Each number is 128 + 32 x the weight over its row's rms, rounded and kept within 0 to 255. Layers, rows and columns count from 0. The size above them is the row's rms in percent of the matrix's.

# layer 6 MLP gate, 512x192, rms 0.18, rows 284-314, columns 128-159
size [ 95  93  98  99  97  97  99  96 101  99  99 117  84 101  96  87 104  98  99 105  96  97 101 102  97  92 102 100 105  98  89]
[[ 98 184 128 112 122 140 133 124  84 144 140 109 125 142 153 133  73 149  92 173 151  82 158 139  95 138 147 172 119 141 110  63]
 [123  97 145  92  87  87 109 183 151 134  83 111 105 136  98 146 122 146 173 171 117 117 118  68 162 128 145 116 191 146 120 163]
 [150 175 170 151 183 185 163 175 132 105 144  83 143 116  85 120 147 136 149 228 167 141 157  97 164 125  73 163 137 135 137 137]
 [131  77 137 163 167 105 141 148 154 182 143 143 110 168 142 128 126  86 124 137  80 114 138 123 162 143 126 113 120 103 104 132]
 [186 155 143 110 195 161 138 119 130  92 158 125 100 129 129 156 162 130 129  77 166 182 130 144 180 124 145  95 116 180 162 176]
 [120 100 145 137 121  89 177 116 124 136 102 124  89 144 109 139  99 166 105  82 133 148 159 118  97 160 124  99 131  69 112 160]
 [166 161  70 170 126 136 131 183 159 157 108 138 123  97 111 170  99 184 150 184 111 179 110 107 160 126 146 103 157 139 126  92]
 [123 103 129 162 144 109 145 125  88 115 117  98 148 120 145 124 148  99 101 152 137 142 149  90 161 125 132 103 135 151 134 152]
 [193 216 141 104 101 158 111 184 136 133 157 102 126 103 143 185 162 167 111 117  97 157 132 144  99 129 186 119 120 193 157 104]
 [132 107 132 114  84 129 155 134 146  91 136  83 118 163 170 135 115 157 119  76 107  92 129 153 128 108  91 156  87 110 139  97]
 [135 141 140 141 165 115 167 140 150 171 154 175 118 177 100  88 174 174 141 124 177 169 124 168 153 131  98 146 148 137 101 129]
 [227 103 142 153 158  90 116 102 105 126 113 140 143 138 146 125 108 139 183  85  96 168 149 119 131 111 133 114 177 156 123  81]
 [106  92 115 159 139 203 117 167 157 196  52 147  90 114 114 112 161 136 171 134 181 129 140 134 105 131 171  79 130 119 178 151]
 [132 103 116 135 138  80  76 123  87  77 174 109 141 132 164 133 117 111 149 135 108 101 105 105 155  77 136  31 191  74 101 128]
 [126 175 120 145 117 136 144 115 146 169 113  72 178 117 161 140 115 117  81 104 142  86 143 125 221  29  90  75 151 129 106 151]
 [139 147 143 161 101 113 113 148 110  66 122 130 105 130  81 142 109 200 133 135  91 108  78 181 145 108 120 148 114 130 121 158]
 [148 152 141 147 104  87 134 149 255 141  97  80 137 162  96 136 150 128 158 157  71 104 130 134 144 147 108 102 122 131 147 127]
 [151 175  75 124 114 139 115 135 145 135 116  94 101  93  70  98 201 108 144  84 150 120 170 166 132 172 124 139 129  93 193 128]
 [ 97 119  71 141 186 160 101  89 113 130 104 150  99  94 131 136 137 138 143  85  88 177 126 167 196 186 180  46 119  88 118 112]
 [156  80  74 111  82 130 108 104 137 101 100 158 114 103 188 119 135  83 111  91  98 158 173  64  60 137 172 139 129 127 143 118]
 [145 113 121  97 164 143 124 121 199 110 138 154 126 111 100  84 136 123 136  99 101 145  86 147 157 142  66 120 176 174 163  93]
 [128 157  68 113 160 128 127 147 119 150 124 148 129 147  97 119 136 175  99 133 106 126 148  82 100 112 113  71 108 130 107 130]
 [ 97 178 123 176 123 145 117  94 170 121  87 166  90  91  73 137 154 105 102 172 105 122 112 195 189 128 137  96 174 155 166  58]
 [110 144  87 165 107 116 104  86 141 164 145 129 132 144  88 137 147 123 140 140 141  93 149 148 150 191  58 139 141 188 135 167]
 [163 188 100 167 137 109 130 112 179 157 142 143 158 144  77 183 146 179 139 174 115 133  78 125 105  92 162 111 135 132 142 171]
 [135  96  88 192 137 133 180 124 129 172  73 156 113 131  81 132 137 123 140 135 120 103 134 142  93  72 137 180 123 170 103 183]
 [ 99 138 115  92 109 164 137 156  98 107 154 137 110 121 153 160 134 122 107 166 114 125 139 119 159 165  82 113 107 104 125 119]
 [155  81  72 122 118 161 121  62 123 200 160  81 101 120 109 133 135  93 137  88 136 101 156 141  62 133  84 147 132 106 139 111]
 [131 105 128  95 132 149 140 152 112 171  99 164 129 117  99 151 138 121 138 180 156  66 178  25 150 119 124 154 174 148 137  99]
 [ 93 170 129 133 141 130 185 137 111  98 125 138 122 128  79  69 104 103 154 111  98 119 122 157 122 100 146 173 126 179 135  50]
 [167 100 124 165 159 132 166 147  97 111 105 138 121 140 114 141 159 133 149 129 139 175 109 149 137  58 130 138 125 122  86 149]]
# layer 6 MLP up, 512x192, rms 0.185, rows 284-314, columns 128-159
size [ 99  97  98  99  93  99  99  93 101 102  96  99  87 108  99  89 107  98  99 105  96 103 103 112  99 100  95 105 101  98  98]
[[133 158 118 103 102 189 196 156 125 139 162 141  84 174 137 158 118 175 140  76 120 152  74  89 119 129 118 113 126 106  86 121]
 [138  94 161 127 137 127 140  75 176 116 172  78 116 133 131  53 147 120 154 136  90 126  97 162 132 194 154 162 140 133  95 131]
 [ 77  82 136 167 170 180 126 202 144 103 131 119 126  98 141 151 154 109 161  96 174 122  80 104 174 152 122 183 122 137 165 151]
 [131 186 157 128 110 128 151 107 122 109 133 106 161 127 123 103 109 131 132 155  93  93 130 122  81 102 161  83 126 121  48  80]
 [154 150 144 126 199 142 159  77 112 121 137 136 109 164 146  86 144 115 104 147 185 133 150 142 113  89  94 153 100  79 155 171]
 [117 146 100 110 117  95 134 120 138  84 168 166 146 146  95 108 153 160  86 118 126 112  77 106 109 100 148 124 187 146 224 122]
 [127  84 119 117 124 193 131 164 119 150 142  99 129  76 174  91 143 150  78 147 125 158  95 130 118 166 175  41 119 130 113 115]
 [157 154 189 136 116  96  89 108 118 128  78 159 197 108  96 120 102 111 165 139 113 158 136  56 154 127 182 172 132 121 187 120]
 [132 111  19  95  87  99 108 111 188 145 201  80 135 120 113 143 139 136 119 182 104 157  71 234 109  94 161 172 130 102 120 134]
 [182 133 150 179 104 104 127 124 142 128 156  81  64 121 100  22 126 123 165 113 156 169  88  67 101 164 128 169 106  97 142 163]
 [114 179 113 140 116 124 164  79 132  83 105 130 115 141 137 159  98 134 131 142 101 108 157 132 139 150 130 134  80  83 171 133]
 [ 95 179 118  64 127  74 159 189 101  67  30 101 105 184 172 107  86 188  92 176 141 101 167 107 122 155 106 166  83 119  66 154]
 [155 138 132 183 146  94 110 110 186 147 125 105  93 110 116 152 111 135 137  80 105 171  97 165 196 128 150 160 105 117 120 157]
 [186 106 163 158 119 100 135 146 153 109  93 198 144 118 162 107 134  83 139 183 160 122 111 102  92 107 123 199  78  48 103 189]
 [104 149 116 140  73 151 118 152 156 160  32 186 107 169 134 140 139 124 134 126 168 162  82 155  36 132 128 126 101 123 114 154]
 [157 177 164 169 140 158 121 146 142 192 140 129 126 134 136 193 115 199  98 117 195 156 119 118 159  81 146 154 165 122 167 119]
 [153 167 107 162 132 140 105 130 105 133 137 221 157 161  76 121 169 151 103 131  88 126 137 141  98 105 123 134 101  64 124 158]
 [137 172 100  50 153 163  88 123 141 147 169 152  95 114 169 128 136 144 115 139 121 125 116 162 122 138 178 115 174 152 114 109]
 [156 179  88 144 152 149 142  87 134 139 188 125 118 171 111 161  98 156 165 149 163 140 149 124 148 121  93 110  63 109 116 190]
 [150 153 157 206 158 105 160 146 127 152 164 120 146 130 131 105 111 123 125 194 124 106  57  84 152 163  73 105 133 134 104 155]
 [104 158 156 103  97 199 210  88  86 187 138 134 122 122 114 137 146 113 120 132 142 128 107  88  91 146 192 179 167 141 138 181]
 [145 154 128 107 133 153 130 150 132 214 176  64  75 174  81 115 126 205  77  95 119 173 137 185 192 119 130  83  47 136 181 162]
 [127 161 105 124 146 122 174 196 111 122 128  67 153 177 113 116 128 145  87 124  96 123 202 126 161 119 188 154 163 102 156 125]
 [113 128 129 177 167 120 126 144 117 157 130 146 147 150 163 123 131 164  91 157 108  97 125 111 163 102 100  67 215 140 109 102]
 [113 155 156  80 108 150 107 190 141 140 110 120 114 106 136 113  89 178 132  67 136 147 119 141  75  79 123 202 168 131 125 151]
 [ 97 152 161  26 107 162 150 113 135  99 132  93 102 163 157 135 136 118 166 103 114  95 130 141 133  97 127 169  70  95 154  62]
 [151 171 165 109 148 205 119 101 105 112 141 175  96 113 132 150 197  97 173 108 126 153 130 160 110 165 159 112 116 142  90 102]
 [139 142 118 126  78 116 148 137 150 153 110 122 173 118 130  99 130 112 130 119 136 192  61 125 179  90 169 152  75 172 126 116]
 [148  91 121 101 135 158 158 114  61 131  99 157  71  81 174 131  90  80 182 167 103  37 108  83 178  85 154  68 199 104 109 131]
 [182 130 115 126 215  85 148 134 131 103 118 118 162  84 103 108 109 123 136 100 163 160  86 128 123 152 154 162 133  78 173 102]
 [ 83 124 103  85  79  92 104  95 102 110 151  73 130 159 153  51 128 115 132 187 113  99 161 119 175 194 128 155 141 139  98 128]]
# layer 6 MLP down (transposed), 512x192, rms 0.177, rows 284-314, columns 128-159
size [ 93  96 101  98  90 102  99  95 102  99 101  85  95 105 100  95 101  95  97  99  90 101  99  98  99  99  97 102 101 101 100]
[[ 94 145 100 126 148 139 122  77 160 153 184 148 132 122 146 165 145  98 122 152  67 113  43  99 101  98 110 133  98 123 151  69]
 [138 137 188 167  51 114 141  94 140 126 163  85 144 169 163  99 134 120 133 148  80  97  92 148 187 143 122 134 153 125 134 148]
 [106  72 107 154 115 117  91 209 127 160 151 121 208 202 163  62 170 136 122 107 152 128 108 105 158 127 137 130 168  93 183 143]
 [141 107 113 122  98  93  89 125 162 129 153 141  91 167 115  69 115 129 107 138 121 204 140 111 154 174 144 162 163 102  51 123]
 [180  99 135 101 162  42 137 108 151 200  82 169 119 124 126 136 143 196 126 159 131 119 164 171 167 134 147 136 208  95 128 126]
 [ 81 121  84  90 135 110 129 151 127 116 142  85 136 115  87 170 127  71 109 109 139  88 154 106 117 130  97 168 204 143 198 139]
 [153 131  91 161 128 110 163 195  71 123 128  19 120 136 128 130 141 171 141  77 103 143 161 144 191 118  97 114  98 110 113  77]
 [126 130 101 127 107 150 214 120 140 109 117 177 119 154  98  55  88 144  53 183  88 135 102 118 161 107 153 130  90 130 129 136]
 [126 154 113 118 146 162 165 130  85  80 132 117 140 115 142 167 167 137 152 147 101 153 117 111 138 138 175 102  96 147 200 184]
 [162 144 113 165 129 110 103 113 105 171 102 125 156 201  83  42 113 140 102 115  75 175  79 128 115 143 120  88 156 128 155 127]
 [ 91 126 119  88 127  58 125 102 110 163 113 103 105  81 122  94  70 139 130 171 144 139 157 120  82 181 199 170 192 101 129 135]
 [176  80 123 176 158 118 118  77 115 107 109  89 135 112  84 192 136 105 152 105 100 149 136 117 107  86 161  98 111 151 150 124]
 [136 146 123 105 120  80 121 132  77  77 201 178 180 127  77 111 143 111 120 138 142 100 139 121 140  91  99 134 111 109  86 178]
 [144 103 202 179 129 110  63 147 107 124 136 141 163 146 136 111 147  95 129 143 120  98 127  74 138  43 119 122 140 142 129 130]
 [ 92 143 162 106 142 185 119 161 118 146  99 117 102 139 113  83 112 107 152  87 143 168 121 120 101  81 159  98 110 169 133 139]
 [147 168 147 158  81 150 110 141 133  85 164 123  79 126 142 103 160 115 167  96 106 110 153 107 104 157 144  65 136 132 136  39]
 [139 137 178 111 148 139 115 160  66 105 202 116 141 131 133 159 108 136  83 175  79 126  93 114 183 161  82 131 134 162 141 118]
 [176 159 138 117  89 122 142  92 166 136 153 114  94 136 143 106 139 133 107  90 152 187 111 121 157 113 200  73 166 147 128 125]
 [ 74 143 113 175  76 106 140 209 139  51  95 112 163  80 156 113 112 123 110 100 117 142 224 154 115 116 161  31 147 115 159 110]
 [189 104 156  98 197 135  99 145 121 115 155 104 133 146 157 105  98 127 125 138 124 200 130 172 161 115 140 162 140 136  85 105]
 [158  94  86 101 129 161 179 127 149 106 103 181 168 112 179 122 149  94 172 106 113 172 149 157 153  87 116 147 144 136 124 113]
 [167 138 138  72  96 146 137 130 129 103  88 150 104  95 110 138 110 122  96 127 118 171 144 110 150 153 130 173 134 159  97 116]
 [132 151 108 126 150 124 166  83 106 131 118 114 125 111 130 129 138 164 114 142 123 158 103  98  89 112 176 167 103  66  91 152]
 [129 150 158 118  77 126 143 110 124 117 160  91 138 118  88  90 116 159 100 166 153 173 113 166  94  78 148  96 177 166 116 142]
 [ 99 177  75  88 143 167 129 175  66 113 131 127 160 135 155 126 125 100 120 125 149 195 117  90  73 143 133 128 159 161 123 143]
 [142 167  96 182 155 103 108 118 149 116 103  89 131  77  80 113  96 135  99 132 144 146 109 110 156  97 153 191 103 151 161 126]
 [ 45 110 114 194 121 104 161 108  53 111 128 141 120 151 119  98 128 118 123 167 130 158 107  96 102 102 154 130 170  75 151 134]
 [108  96 114 133 106 108 169 136 126 163 114  94 141 143 156 119  90 125  87 138 166 198 141 154 113  62 101 129 127 157 117 136]
 [125 119 110  97 162 163 115 100 106  78 116 190  86  55  93 112 199 126 114 162  72 101 128 120 170 134 198 147 131 124 189 112]
 [ 98 154  73 100 166 177 159 112 165 114  60 233 135 113 160 111 111 111 125  99 111 111 124 141 151 127 151 121 117 117  75  58]
 [164 146  86 121 131 122 121 134 140 117 151 156  92 110 105 137 128 162 104 139 120 131 138 137 154 124 102 154 141 126 128 118]]